{"num_hidden_layers": 12, "hidden_size": 384, "num_attention_heads": 6, "num_key_value_heads": 2, "head_dim": 64, "intermediate_size": 1024, "vocab_size": 32000, "hidden_act": "swiglu", "norm": "rmsnorm", "norm_place": "pre", "norm_eps": 1e-06, "positions": "rope", "rope_theta": 52800.0, "rope_fraction": 1.0, "qk_norm": false, "attn_scale": 0.125, "bias": "none", "tie_word_embeddings": false, "parallel_block": false, "init": "uniform", "init_std_qkv": 0.024, "init_std_o": 0.0, "init_std_up": 0.024, "init_std_down": 0.0, "optimizer": "cautious_adamw", "learning_rate": 0.00123, "lr_mult_up": 0.692, "beta1": 0.95, "beta2": 0.95, "lr_head": 0.005, "max_grad_norm": 2.0, "warmup_steps": 271, "schedule": "wsd", "decay_fraction": 1.0, "decay_shape": "linear", "final_lr_fraction": 0.1, "batch_tokens": [131072, 262144], "max_seq_len": 1024, "doc_mask": true, "train_tokens": 867200000, "max_steps": 4553, "dataset": "wikipedia_en"}
Each number is 500 + 40 x the weight over its row's rms, rounded and kept within 0 to 999. Layers, rows and columns count from 0. Numbers have three digits each. The size before them is the row's rms in percent of the matrix's.

# gate: layer 8 MLP gate, 1024x384, rms 0.0347, rows 43-66, columns 192-383
# up: layer 8 MLP up, 1024x384, rms 0.0356, rows 43-66, columns 192-383
# down: layer 8 MLP down (transposed), 1024x384, rms 0.0443, rows 43-66, columns 192-383
gate43 103:451422478475486523505448437466465497536462480512513476475533539490515534489519520486481523464504445469454502494525455540511504438450464500497508542453519430523493539525605428507511524499497497428435541532512532466444478496504526515521489506468485507581484522533436553539405510474489512426564541527535487551548505433505486525461495499582450458564538468553533459485510495529503542457520470471380541503530469477578542477589517508489551442477480501486469474504451435559486439498475481533589518390486492472490444501511508495558494428519511512517484477548488534523523499553402560489
up43 104:551521457564470468511524496491508479471523572479451482490499514457480577495539503501459490543497437507497535509517429483484494489466467455483452493569494493485525437486491455422540549476528483476543530490441436518501484530460430457557534473523521452502519501519509520522540556486476499538462477522419562491521493448554488497462456561495508549422548476484512465503511481477520478466452478481475494518451488514428503459473515515513598557431466460596471457464432564533520561513548474479493499567497540477433520508480503514523547534508491459433459509530545485543468608433458496556
down43 101:441491431476496516532521515465473507512462466561585471452434433524553491500530476481410496456453523488575489460491550493459458495496489514541506499497512561531480582495470509474405433488496563552498452447579526516522448444494515471531514531453579532473508481491528583522478462608477530512554508460523560491501541523544489547401566533541503535443522522504509469452478525494475520470511499549468556547499528493582459471411433485536525570479505452491465505487448522425443416470577581469555531506479542481424448481492497613462524397507527453524559508573498558466482501511485519421
gate44 109:536581567509492511514466489461423449548480528495517530550533508533507492504431551504479514525523467544539486490516466477498475457528583476520422454466488520494481512495551574491521522510476491429506525525481517578573490474544465439538469515479472482413435523527506535537530586459530469553484519519503550517469472477491494532475513523545544480450565538491437529475503458479502480465537552443470528462492519535479579477486451502567482483463521419512463496473500453423540457465553449516437496549388484544464432462545502443580474454472523585464512499549446529401480458572473425530
up44 105:513415507502453458475469462592527502429603519576443462542464469506514558510465514518480495454546506543511511511528479479588507537525428501522437430479509561439441497497509504465478468501531489494560476484452504465503497469435520512460530588488562487418478480572455479597527480435459517480554476521502486577477493505481505520473537557444534501536478500478578540509553476489453521467538472535535419548455486475504476531498476557473467514552452515572503478510445475443535447504452440541511457473495441502531534511503494528499502458450523547512589514505472546438480509503533528471
down44 109:506473504495515529537563552520471544480500529431516520485509510473506574452480608473475528508425481570492445475440433528497502481512532450451498508533561468476494513559520420502581469496535560539511594460508505522549517552537510486511445479531429504568519454452494472460498500505503406476421425464444443535513472576564473553537517476547453484493531516443493493522475511512503524464469515536533567531481459412598511539559496427493523536494451481537495572553460439466445545515466517519526404546545485421491523483534534530507485556575530522512450508479463493442483516443583544548
gate45 101:480526486502528524515489467471519472460494610541485566498485500480480492518517458513478503416560518518530481468522453511483550489486529491537469542514516569366423520495472563516477485502501508510497574471495524534505520525502492438486558482464511486460490475517515456459484438538480503523495562472497470519487485451539450536487508505516530546479551540471546439548433535532499477484553554489520511454472536450487465485450437471523521483465532582505466502527455483519520474497466454551469539423487492500502504427504503443428541471466501503503452469517426469543542606528439521502
up45 095:478501506497511507573390532541523455482434481527536511539475548543483533417465508503487467501562473485469477481585501435472525461475535513453509500514536448573535399431542473533538543466490464526452537513424511536566521513509474481458525492526471490510461469491477512492566444477550442484442580455564562479530468547537539479453552430594511498455514476504498489502484467492511472512485506459521489526582509538456573497513453547567560493524527467446509472509560526481446469570536514462510424551483456558456477452479521497483563523414577573486485545445429502426500454564489522460
down45 098:451517534474465454502461359484531507534476437517529521494550462472462552608474510429532480536466506495520470553528528525565423534533493473510547472505530531485503517487502542489475509498450495518578514498516550436481504530505518462491562524529492548458450542472492480542533532535492576588487526509472515476462481570550468478495511461445454511537464528438484464523466485482497480543503521481591551448498419515510547513430452469451520534489532550523549532547471495533565469483478512506422524454552535428516448518587449421436482529521528490503500425537515542500504561436576479475
gate46 102:587445527471468478498536488524501497490430456454505452550443588500478495447559532491487551499474529478519516493503504506492540497556429498555529512459497427534466428534472519504491490417543489516498533527419476567519482543516507548511502428484436501466457520462586515454529499505523460514472440568544508520460456439498489483500479467509443571452477573506463474513525504437544520411545534479485504512500446524521487571472582514530558502535546560513514519529424558488552438462452495482534584456527479443512502502489530536502525533522586504443545501488464479476563550560470464523
up46 094:493490520574508483540508495533522447455440562555462427507488472537560481501465507532414412472498475547477548488644430540443465447409514523535486509523467475487445463493549500533497515475513443479513536513462551518509522452528471505539470452495460544507562510522414505477534498448517440489567491491486511499511488557525478523492492499499623462537454485459497517481456565526500478479500512534496565502531513585434423562498538482465555560391482540520521519501530564510490501471536536519496542492488478518451483510541456478588576500497503533468429467498472523469507510439399605430
down46 092:534561490514511518510512449434481522482462430466518502510574573484435410487518473557525532504433486485462361456462529453544574525521540518450556504457486508438505542536441502506501522468471523462436437508530507558440552527520508470568483505540521465497483523488506455467547483565481465503513440553515577482377509493464534477368483495516452422473468569475516438513550418540471562442567482456554478519473425509527491538536555510508532447502492531527482467531385540556489514509498450437488477493485473503613503495526567520521428543443502461453585506517426521525438503468477475458
gate47 100:602513487483499491585485463474480527501504582517495538511547471492477535440568469436537526506526471527473513458510482595499443441532592468497494468466530514552543463487516425484599522516487566593551543561432430501437541513570515530474513527440467472537526425472498465524543440513467426543573522501556528501515608448556553519505535489511489464486432514525553458569547517470573488528487476429508541553417510478521489574501529536499514486554472474501537471463515533467485496498543538499572501462472505549490448530423576516523512515477533456456442535483501533527489529510463483531
up47 101:500428487512448468486527541520536496477514524530496496460501506488497535543503510509467522472537512473514504488547484433494468485496557463530470486550505489548516402515515542527541531499484459483514534516472483573576461466553492545537446437512547491507456516497495516482490495402543463446467473500575566607577536526511485480528520482503536489459441485575552486560579445479525585564425495514452537460450585525509550479503474540495406469531540508526550533569491493510455567501507540501560440507561482515538497527512498489527555546470474464538515463513465516442589475474492484519
down47 104:502519543499523521492531504451478490489492450521463504491531493496500502534580541481574539472528509451566466521486492480527493509512564505548492466457511538576463498559434478584545426494473509471458464463581412469507537525507483529486464512578460529474474492500467527527474532542481538487543534541411469478444465516458577518499473531459439522469581474458510464458451536480539553482493496481524512463580437469463509419523506507518611467531545506546582432460494412580448527561489470544555452451498496536488504510564471437528487555504472505505492432452464452501549468524527491453
gate48 113:514534529524454484499520500478494488489511533525487469510456489494564541587540443475523471511570473505500457489611548537472467479558450489592456555529494455492474439488509509434471463487550506520481409497449475509545520473543500506446406439456488595497455518559461446524514469463505504468500533433527475483514504419468475479520478470474454454528553535491505470456419479461491504516503482496579571424478511561510493571467490489517485514476487480606540460506506466491510543475471584480504434470457525424433453518505516449487565491468497452534497510534424469554473482530469553514
up48 124:450537511551463504485506516503466539483508466512464514444564485512552534563562477426467546434505454500525505456507491519541464493470527532527450510608544505475471468505490521487513494458462511622561489528473492490514465486535494524525547524517457488488487567520472471545552485525411419543488519481487464563478549526434452532442483438521427472577571488573514571414523472443531550567461486488550461490548501582476501486482499589536557485516460504542473505460483454525492503516450518483412448559447492394458543583515515488512414441517463497587466504532444468522494443589497522474
down48 112:518543464456503457552531506495544534477549536567532509479588500508575544528533428511475500518531493553475522460493469473526566510513452496502468572480488514514507450510479577462557556547416461493519500546525521391524495506510561430522480525523486520429463465469549496493463504482521466503523554494444492637448471439505441512579445415523494542510444551533523505555484503438517507489480553429482432517537444571491543497435446502514531488424522464488523561423494440455530457484542537516526569464475518426493493500521611516515527480533493546514474506549421483527501475483537515446
gate49 102:503523448516511516544448452498432494424490464568487473504507526441521471473488499474465511520556521536484454548551503483550482494494536567500417435489568414421503450506524530485503473502457463501493491546481455526454506548508499511503479490459491492474431470483462529472404428469497533484574506431587506535455533490424423448535475502519535506463491555503471487485489517531566474469554465493509508507506517530443482535447613493450497556477499526477543493491461469528452498509461502421506531446446450471511433535469433526515439524456542509538501503428490510529419580537507493532
up49 120:433587555512471426507502477467577441591488509463538475484528534561408409555551482484471523495492485500593503467394524540442532462485498480501534508526421524560518519558481481417466561488433497518495438516522494512482513494510514474551443494499518522434583474549506504476533527553497491449468483432508480489547461482512497572498539557478462515560520485451409513492391432510547485531442467558464440549512513547502495542526488465506526476506501483496487592449460519464536532487503558539478487481546532452438518472530471510546571472524513493520502457468465523445545467500484499453
down49 111:482458497465480482586525536487455463507438534532459523476419481470471550533550503490489552523419508476475570547444538528611508474525476398444449481430491445499537470534498479479480458468497522461530428520492512482514512514469517507511514427523512516567418542558505571419480512534502494450555447509558569487520385449523469472460525552545479498452495524427441551489448548481452520400521542547479499542494523496548481520527506515501482510510460515526586438547489501472474513446412547425497471492522555506481553573568551574502466527536544516535515494463566459565525542483493489519
gate50 098:559509515489536450434546489511460480539471560486512506517480490540509477533537570550515510571510551476545489519562546548475491536535517485461515458526433430486501516514467432617514452450492514527520514537552502544468518462508515493458480494484478471492458497536422464519492389502501598462547523431518482508523428488422503515445509474502535464525517510468528569484465493532523462516537459542470542523503458496429522493516516525506500480436505528504528455551551571456448501504421541478546469528528500532542440543485497506469544492498494487520563547532539466523453421496486509494
up50 112:563491456500459484488489446495482533492487540479517511512498526457546508460486524469518585463527475559563517471430463467573528579511500523462511465477475575570435537591511471465515422502519510530405545522550523480469487521470473472525478483546433466433445516453514518528491396503503482554378547551493451533471472513524467482446592466509462530475485563509470448481520493482392519526543480517438516534468409533538549524584553526511576510465452582430389522502535538569481476527490518498477511498553482520466538454512475510488542512506456463494553531513494455493566542494523550522
down50 108:508549483481539537540536569528509598490478511474510413418498489413516626466445464550503604546515465500474569514488526523534442509568542487503502493580513539495539527534502587471498513512493593517471564489494459461540507496482485522490461530467454444441480461584435500495555441499509455524538537446536495498554515536514494462515468504558486463530455498523508558517496518483482511516437476529453531522520485497522439535570551537455520563538573407431425519499503500523418528553510482479514430428481486565475530491488474559505497545480433463519468526515485445544483501457493515545
gate51 099:533570485465503601410504482522466503487508466489492484585494542477519481410479499406592531495478506557504513581505501525529429495418547493507475532603478440469565512478531536502539480485498497537530501512466480502544524571512497534509497550446507555521503520502449540475497552441462574476529460489611504522454566494482504560458448496536480506453518535507536518510563509454474425488510515466479496528509486473610536493589518434591547496534495547394475446456583514450477555478473432508515486460549451513601481561523529462495570500497448505527411505508501478494540526559503551547
up51 098:531477538444469452463461490528521549489466444518495481549553391535514640541507435510504514555508490517537450529525505572423506513486491440516511605454499507515457544533507508519444458447523569486468512503467476517506490433524541465489567454517507503444492464476552528534401474454542482576480571551513503587466519501534551488518498480486495556499529513533470524462511415413511570511535452428507459511524441506504446442473450477508521441511446508491538498559511546486523487475493557501430529510538486500473551533516399484470518514487492508460527497529547504457510413579501510481
down51 102:412458461452564504565491487476481505496565515504495396523479531587518535533512540492460511512447497500512427485538574394551509538555504585531516451498528521516404501534511449530447463507546467507529491580543556437508507497446518509545427457453517488428478593614526526501514452475527498487503483394541552453464397511504444492433550505428483527474559512461509527488447507539587519540464493479477462496609509506506525486499484479422485534469493475556515528494415527454525487566517513456457484490473524478518533547503573519486536449530481531466518523587493454469469546453494419483
gate52 099:393481500569489426458479510509512553512563505531543481500524464431491455493545520476423522517543496453510452528463525524528480536528417495506518431423560502478447523473512531522521499456495545484463475456603535570493499509507483465546543517456539556526542496519490532520533507476491570560461486472440410504509491565482502468485557458471426480484546564473444493448489466492515539480511466494494484502474507498523496433521486552423476493448489477571500443501426483530491543511493564468520457467481477460561499529460488494582473402510487449549435493532526498492486505495512480474
up52 097:537438468562530499559476520543589517475547486557512442475486524515579509549552513552550479469522548550464497536497380432443472482472500497504555589585487493511515533503507570466548523523435518502481536483502511520505502530484476534433469499482452549447477522515540492429521476500436450530498477444520483505465472495508549551487469504473474506556490546482422560537454477569520469533497434468597490537535492530428427518482497501480459519465523529454515513508524467496508490542493479528529497477496516486526542573550494476567489492499515573465414537504375483504461486603518501497
down52 102:490507456426465486488545499494458515477484561515502461555486461488427505509476465464543515494491430549513421470450557580512508464520498521450486546472519468553530575415509435485528424471541492552483449503527555539467607553526548564488466509477481486521507442543498496531550523493556513424535533514481509478438507506556457421415414455459513448512504505495513527506486518562474504463446489562458483508498465445516508554586507545428561508511499470551474484491499471508503491578528560484519491438544442483510516501508534522487539422521453520464439467556517536495574452524448549567
gate53 104:532520524525527515442560437551473545515447494554510508488460510544530561587514463527522454510487546440538467366468532428541503443448522514511502477443527493498410481509503457433503477458519502479533462549542468524466575494505536536496541532508490542531499460511479475464533513500499476416477530493442525583516537484471440532544443467415473440463504492431532457509458514422499490490471500483586476457539448460487571447434553533476509526468586518455507588462501471454498572514507552496563515507568534454536499493525457530524427489500474599522507551484493420532432554504509466579
up53 100:559407534494500531494511506466513591507479476521470528582542498439510448508505517449519496525492562547459483523474499519479439463453443465508466501489534507472470525462405466538428514522503475566506442496504483466417484564516491487488525469504486519555455517546475500504482509441493482495471542514575472452465386464454504517544486484485512462463459548549562481485487515555547503444498549379480601432552509407515531515537432525511426516530487536526509492565570544464499431496497440500471536455527512508504437466503489461467538493542449477481509491525519476540439503473500534491
down53 105:429484516548525546502504556537532572445561510535541455493555523486507527477445535480447519464512517498542571529520567472500522454531553485570483556508454457554520437514445482442509484510532496475574485465435546524558454397515514503485452432535599516469519487464530456471543474538503431495499628471429527472477546538497510521641534560590510515554495435498466442494516584539454524493492478511493472491538466549486469519512494582552447434492493477547512516500489466546463447469528532460502466545494506471565499558517482471467552440501478444495479488526538537468527562425439523548
gate54 104:487486524448490486508472523504496422521495468521483510538582527506518504513536444520520444477457482525517468539508461549515437505549474486563488505472552526479501484479491457489542478495558506556555488588520517522527486515535497499561459525451502451470540515539450500531455506515521484539493469471475469469483538527538550503446489477473422494507488451518467534490542540507522454516468500530487535512485442537484447474503501500481462511527535511591543484464379367412571515442496523506530451489435528440533546487477508459480544502481540468470509475447518413553461468483492463500
up54 100:539508510532495484518437504536445505544492600456505479416520577513464476470557557529530559408447507427501498476538522538396441452460509492506490507461493429490523580484481506478419452520453550536543511511475504490525502485474468483452483429487523470486498473552525611490475559500548500481454466520540507559467528454424547497489418469544481507492460579482532477494511523521505495432497527454504455427489435470512430507523501511538420529453561549483537474509517481491545468442427512553524475550511494550478534447481537504465451553564506560462557496455440524519495501503514544606
down54 108:513476484444521469514445466454595507600473539465486528526481463524518537465463537517486442549513517573506418520531488470453497475533538515519478508523463500488510519440516496580486424483549547479462518567518535509472483471536428506474488492505383573500518560511522559466473523509492544473504555522481490516470457525532459489552542484453585504520536478464484470423505552502494503469486494424523398537542443475455451478553525560478557489578479447516516458457464456445487487506549419515500433517481467501552574524608535482500499443498489520499570441462543492471407508427563530548
gate55 109:516452506531513484520525469510498439521456525524517514500509557555516468447457527507518457485556475533440479505453483463555486471553525563473490421526472493577511481552463474549575459513475481525467489499563519484423475490559527404520462472505434460511481481520491440544522471474514460491564519599576541507431491485496495508553467491461486456509517580542516443556492546492480428454533588457478464555502528490477503485473521576487476462439512471532482553527453397497524559488447518477508496492468442426508517542475558461573456452507509372465504469503442573539550503502404526445
up55 106:527505541428500414618570485451483480457497561536479478505530382491491520456483466403472488508533493489488492607510502472528542496449396499530475518517507457496546462479477594512557495504516502497514453494476467545515457521563531420559460441534552500464489483468469474505531487463588431563517467470517511514519408520452491566478465483465527509505594490441591491499502516530525532451542490520465561474491542483507419501470516479424544521508554503508572483572468534525505486460440528492490498501525499499406482528478506560519566491490509478523556469530441527500457599552515528438
down55 102:493613557499477451442468442608494477513483513536483460464521463472507497508473532491518500487517520504456503510586465473472498464549479555450494481417517484521385540512535481500477450501541467484494564513516518485537543533489509445520498514505429420493490522574516424471509510547497538477525511527533445499513534534530487507351440492473531477479459523508457545440520413460467471507481481517538499490506491532472531533502501473503536469531540429513531558497502533484604520493606509520518466490541588507464480516500510506498488477517476485472474417464450401518509513486463551482
gate56 102:501552432431498538477487550492536512460517489504523442517445496514468530472516548503487517526474597512462535502533481533476405473505472514509571467499489500496480540552569436469463511570514514478533510503464479487460499476496487510483509445559478438438532515418488459470549473448561590501560537455537505552385490524485440521439438516492449437381536575467514510439471502467526468575513484469502506453519529498467477537478548531482506512499529601565400510517497486546517450487522585513530544484514531575521478466506451547499461487508489477541508475530496482605470508432536435471
up56 110:470538480480496484554446520453520498427502476482492495474501563623501482487487498463533481503525478512476498438425462532546523483453414531493531523486467531481537450587449548492557520500515525558527541548507453464538550496501539491489443463479477501477472480544493475426455496426410476501593521396519469474470504541530503523519550548508446453541467598513454511507402506508525561435462524540490471498485478565584510525501526429535521537454565497402482553483433480534489486490544529497514438483470432458478517429553567447504475499498470491432585554546518492556506491546538448529
down56 100:462467507461470602479536571445498531528487475395486454513505529491475484485580511532516539551475524521534407526488458473587505480459533538464526527505548545524499460441498502498488468522479485495486482576473478539458507572494542540476512479475520492504505513536477463581510510441513528502472430424508571505510539511474529487383474500465470508419536504532486545450558576534502507497492467498503476501556501510471541462448550549521475520507458541574458542481455513483533503470517507492526491497487476500530508520552443562507508513526490471479556631461500437490558462484531505476
gate57 087:502501422528486561528526488543494419503463525492519501514521553547482565496483456474491508517487410494500474411516529540544478573497472467532451550511493505463443515551430524534471530487574458459494471571536485564520528453493526500457509432440475467489560537558508481488495436524554475489505446503460454490527520591526519490533466523435419555506545484462412503525497508467535546490489482545487423499450513493551546454353480532514491475524500457504400462472487595498460414499440454492539498530519497469559459558562520489514482446522511495553481482424496482549523539496527530520
up57 101:527532491486454513417546506512528501506525475528529554472439470500488462551477498493504480491534538427497490535549505430487540469499519565557550453514475538490499516481509513610514581519521548553529525516458515462468515514453485510481484530549500503546491456482529554519558595461465552477510484469514556490532509485444530530506481486482501450532475516524512484518503531490516460501459491506542529516513550467544431513518544464583510537474450523416514473481549414518552551496505541536395389489513455458415474490480513501563462543512485492521512593573502489484449551526560490473
down57 094:522489479540552524525460543470454410458518477509455456575488496479434444561452455490461547554526518502479457396486496515525463490559520523487488486497443554468500520544481467484464498490518551463483492481440500536528563486412543510452526429523474498508613490538494531433549563499553505509503526569547407471488508497504609541439593544524438454577569489428425501469460545547528492540477498554486467540536564525464502500431494511484465523562517529540434501475471474537492479494511486505463544545499524468503444533538441532493445512496561476515509624530512482555486556467570520478
gate58 108:511543523540486563564524471434503469557516496452500473491515500455557511409495450487459588498483496471480471395478521505484537421531501499491574444533522479527442629499481491585540534422509478490513462537571505539424535480490470505514439492486456525487473481513486469435517486515525540551442525460495504480507443469443474593486523431541503465516573491560554438505428472478476495462498526458503494531493518508435544487500486533516543495419563493563479490509531490552519489504428485458491426471507464529512518528515575460538461509499466536550520543479490453546487543463486478499
up58 109:569547529485435505502553399513554506497472494475512544445508580477528508474501447482487500429526471507452586513494533534493513517509549513526508460470517578491535573468489529510498529504542564469520524443507456606545570483483497504513554474585508511515499531537538435475550511542528433527408533452467524511478483433484492477509518463554500496532573527483543434512436519507480445519491468537513476478500458528460478485518490491568481545526525466538540485516465505486533523453449468474465524511489461520487538477509470501491524597461527467546441456462461472549466547492463445571
down58 108:517490435452521487578427486496533439517504452492507424465460496453507473521543437517513544467544573535585437498598517456453568472493424513541505510517535558485438518529556451470596486499529498460551521523423540423471504463519503480525462515564549511514468501492465499504492442465457541580539550496503525507534529519467475532515503428445474462517493491537498445500484417527494491523523508444485458465448509554493551555508381483460575543539411488443519510460471559529486481542517503433499491513434497469483546490463505503518494495485465473488470606505460517525518505538501526489
gate59 097:559434468491541555541492455501444539570482486452509531585430497511558547582451542543517502414544530557498533452550526489477502494477563509518529475512495539524475482443432519455529489471505428500447531485512550527479580439479487613547480504551422480601534571481595520527558537557517538557458492514562540502474489503510454515486502496508482499499518499491540580457448479524522570507466496472536469480495530497517436528425566469558494506457514466457481497541530525503479467481466531548462570520525471532525529500504563485508481481616511551543476435539529486466469475564516467580
up59 091:499507487512434516524454487519442528539500473409494570568509460513475527506489420492444518491561502486495518491514475527475534523524524470496474536490552483545456496533594506504539476508490585464562470448479473445440444511530518532489485426447471587506510492373512520545517462449514493519561520490503513524544481493527487495494487512465502536515485553482502472499563467516590476565501499504465574548512466482579458460459437515457428489531520526519468412522465471445513583497487549558489500493501490553521581458429483552467544465483484531435444454512445528441473492521510608452
down59 096:447583539446482450535513504513456501451460489553512532494446562534493477536447509495473515468504523511454427485453467487487597501444563486479520444506494499475479471457529591545522511481462441469479476469461487474542517480494428548519483554497478498526533452571476492416494536475521542461531436459435510504443564487491482483438415451516484525494532478436539489535518531532452508422471551535488455483426573520502466551552493485515512566502474477543465597523527566523498483523493498529445438547583554440479502435489549507454544477509548501475513455533579493504566475470540460486
gate60 099:560527466427474522502422520537516532546468494458527577536451468506590426480494422485495417477526507509517470498468522468462509488534480554498568469483437472572554489459466576495500522490464435493477454568468444426498532517501491457526486518519485453478480495548480481473461450527513541478536577547567458430499493495483477468458486487511520438447535501493560498518455511470574490593431480518432564435456486460467451452541529458536510475504540489470485503499533462475479501552491554507589469579429471487503445450518518460502490534491583594569556454529420461503432493492528504511
up60 108:539489481529486501518595483508527496552517575501481563511539514477505472512465479433481492479442521536467485596546552517522448544412539514484444468478455439497418486505465628468557442497479559516454529486533452459524478438468475500492493479423502478474492535487475422472490501473492483462512465526525483494501508556537505551525509458529489552489462557500528504607522521467548522486489462451536554469470484491505553470521526438543476537418515512455491447554506485505500498547501492422514552501471497489526508511432509543520448477482487532527429506518490475460484464554548518495
down60 093:466462492499519512461491457470492460544426487452436506471584540469512478535433533508498523570517525522523505494559489459470475429447519536474530591545502496463526516524489504453523463581464592489453528466512515565426461520559462495406531518599451492494498483513495473530502532500511446447430536497499520438501459504569553524542462499469419429498553482485460517522519527534473495455463483473518559443529492524397540455494516488465515567519480527515548508591489497465474457525460516513439520527470514481556460490411432551480529486493488473499482491503460515487476495483532549500
gate61 098:484516488459512507504554453559521529516454559437456472487487502481479557495455483510524482599468522551469480492516469539552447560430509506495518510522557514461429392458510577443471521511483514491525601463522487507483483470519460476539540479476448448544478454473504447503478504466520491516454536512545472466500464497483502564473481482555492495499553568464502533505523516505506547467421492411558548459591520525444433495447509467579516542539515485525524498469517473519495496503531502464547505463538504485476468544523497517532533541526492498435443480569442483482466502512490445525
up61 097:528463524467441530533558465461544546471525512515462490524540499491502555530470490438524541562576492466508554512500470474527494522433532484454522545520480502528513502503452486469476512565449509550452548472447553475393492476490440500440496425515455529541519542462569417410494454461516484482557462554439481474484439492507484488497487455527520517490513548492487503569481511508500453533445581414590509493485486479514420543462513439519520556497568509483529590512530484529515489458515529462476592543511533488531501534556566481482545473471504543490459455487458470440472517504524448471
down61 091:548514524558502467444445532432528463570493443596491458536524474517544531469545480484505456464475468455457576529508485518481496483558485506504514475478513495483503500522527479564528514469491545448493457463494497504493531479498568514490477566490453428503485499566507473581445465561424550512495533494516509554442487522527519451456533527470509555436483462560498499503523490417466488494541448605503475514524492523506544461556495544478504502442474452511492478484461510445489458536525552536553400485542475445527599512504455489491401459487567456518512612439537532519535487540495444479
gate62 107:529494455533527597456452482522503443491522553463528489539484536421470486499497482506474474564531484503534502539541517471454558430531452513474538520522573481525484450521510509530490566506510542474476475514533539520494578424514544551537546513487434529558524493542566523517520549517520530411419541455505487449547550469444534438449484518513443436485500548434496428419443493441490470482534449506503469524525485500456477500443552472471458547420467478494519493512499473556586518457469562469467433562483521470555510508547477485465503480543542539604453506454528490448504442528473465555
up62 111:495478500461525581495473558558487476472464579510513510513463421432567554494511518460557517482550530559475515521524563462396532491538486485467434504513505515540495460511495566443579568390495456522515436526533532556520477526551484499455457561562467492558455449463487516510568501519519549397465443432492471518504522455433478466482451548450545485515517508535513532518520481471443521445531550518542554489505507498563518501496499481488486454457515476513496493535538520568612541488453499517388474459512490531507464434553475489508579468486487495478500565572484456489474513546612531459
down62 111:563505505517458478532513504444555475448473500469567475488487558518477587448491500521534488505483496529440456525497461506525556508556500550503465528535510521464550455464515473488557505440526518593471473477511485437558523493540471504504480521497482464414403521533527466550494515562449531500486444535474495583528546445486476481483454457540476501545539482467493471560468359471495486446474525413488511560553396512467526475500502539506535457485491530487471481511514527507463551552553535535523503506540491487476469458513520550495430481494518521509509437582553512546568510459533460525
gate63 103:500582499516515474528568548453497475526473529465461441458550517482505537482518434514494536462501492499502462533486485524502504421546528527525429514490539510524494515477473514483506534542531521500503414437477470391462499515539511491591406480549432440497454454521516526485545540452523454533451474455471481433554460519527446441519500453476461485423478578527501468454492455503459455527545493540525495494429564532573518535489467536511484453507545477498460500474534507510500497438444553440420397486376480450493533521475471452535524472482560468556490475578473545591432472482505452498
up63 109:552462508495463536501434532567518475508531493472530494484494476506605450466506572446532512559498450492526548554486493522478473463503516385558579497530481442472495525564468538501536483548491549482520511520570516546559527541476497562446545472554546569496487533499506435570487483487428577525523446465517456437497520439445524583500507548518519503532548458461451499604497511538478491478473591486524519506472472472500519509524485475511530507450415617557608456505510519431530535533521462516541538434560519506534498508532537427459503514402487493439502561502537504472507526452525501465
down63 106:540554545494477496490528467497552463516485526510467453467590520510481433519563486534514535490550476450527362514460463471534527450431477444433455431517476484483440587511504474481471496445499479519510514522489506505484517528522462522519495502545429455474588486462505474469522513418510494458470444485488550577536514482424529420448473517468516469439507534477497525561535550543416466453442535480491466460464538557554523499478505530499464482544553519420532447526541490472445476528532519546519463474520578466502447452509436467491498514536548466565449497453468497493538502482513500481
gate64 093:520595532538530496537476459489561486517514469482518509504497528492536401507550497540562526466490503474460484482480450517520499526525488535515410540542445422462485528588442499451503515461466567534517484479505457443514511491450525539550475556463489496485528541512544513495428508486496519539489488486496490524424458542497485539478492550444416526471535494471439491450497488546533467563579450462411480580483468550540529516545551560416553501441562488488540468482521433488507491486571441521456533520532441430505405477521487510450541526533531480546549487520463516571566578556509482492
up64 099:537484504553493583547450493449615525492501485471575528527453465513482502494451512551542475483502550536498522477444434539494478584467456441474496489512504522486459522537542502421485540555486473559533532508454509463575545476542546474558543531482485535499514445483573506526501467507527513488468476504460557468473541493522463479557500559447487523516525449545463479443474588570530552536634466438500479550494429562449535531517516447433552530508545419537547465562437504478464539508489420517501534450463433419473503534495449528495466529501473517463483409422495500557510500579447456451
down64 100:532454487526434465461536450465505532470476463474451492529524538518476512520481439477510446474457502549512578553538522496481437521470531449486584512480481571526536482480568502432475437501428500455526468558493553549531465477596552521542477430562485520477482491435563562482463465501451492476535523478451522492514484403525462510431489421510513507495468526464548519486510501524500528561461501519523537481448513482469512500456471499583511517575446495420532558529511450496520510496480498473582551505448469488458572488496529456522528497459506566493491540541527566486550454474492498528
gate65 095:518593441503543416560483390520464516491525507533492464471500534527525502468493404519476465477443525551422521450519472520465518518450549546494513524483530483535481465448514468491477457464466489558491547501467507464527511461565580452497450506453465503563511528517501504474463451476512462483446516523515530503420445465524519505521452450515497472515474532490562434546506512512448512429515546485452471557531456449517521427535543543524547478514457512526472567456451541581454491576548473533467397451473489510494519439518523605477570453524603538472546478515544483560444502496448501546
up65 089:453468594452441490525541514525572512481498520470485546498523460483523502487596427521549526487471529439526464635505557467497563522458478514497530477495520466471432511562482577513546542553596472452532480445451509523465474419419517560483472517497510548519536434462564487427518506494532486479515479538482486518499479494546553542491555528523505483514542467453499515487539491555436540521458463515468511487425510451478466586488497445448475469466463508493560485518437485542486521516524547454481488421523506513484481503555445514564566475488561568483469514569482537464461460510466506533
down65 096:500430454527503474515528472546495471532499532546457417435505542467496479569475495466477463519515453460480464496555489497499488492542542522472498526508511530503530521512487470486444498460499468460579480544464522541558472552495473606495567428538546478501444445490571402497545522483471458510482545529478552461508500521440476499569514421472446533523482456526471419487439478422526406536498546583557489431487538531549474542556443513521522478474492441438435559466564525502522569524520484512507548497450492480493459502518531452482434515571522497554467427444521485532540556512464530541
gate66 105:557560513510518493565445456523532518525506497436498500538461439459580499456463476427493481526572487526558482444476588513470437473596470479550455480491476510511449542442405557471541525481571493499545587524514541488528460470485506472483458527504458548449508490493515495543494536469467507471487513614485441474478539443459511483487467430466493445520545501450517475565442466562503479513461592511493504533533511544507472483531469504444509525508486487481460529500528478464479498407507475500465521477543542508513515514464537486517568549575543508495426491514510474490508500455480458470
up66 098:538487530517465531375535520483454578469477520592534561496495460463453527532543476456528442446509544551505482490540527424507495527430526519509509549534521470480516513497524465550424453472523495499525514412442500518532478473462573507527479465471494470406473465440598559445529490429592493476572506511454531503477526564537563527511514539481532497448495524499495513442536592541548512514465494479528456498562594488500515477468436449520560487625516506516475458559495459583516503522535479516571496437533486537434528532483464524538474487516550437492473460540543530523467492477476558482
down66 102:508528484423452393506454469526558504532539418397459471502506446597449446464509554506467442493486416463495420538450471547495532417502502482515467470427487543420535507489493471446503406584416522531427491491502416449495502492548492559605476456501538471487534455532487501561491481546426519504505435429484599526467522460555427465512482475441557482485458570515507521534496456492451529482485470457523491515460521520514528478443534482510472524475526455545529494524450536542527405540427532499534560485579562546491470519482527559532486504479472504539532481523534495520511493485493533502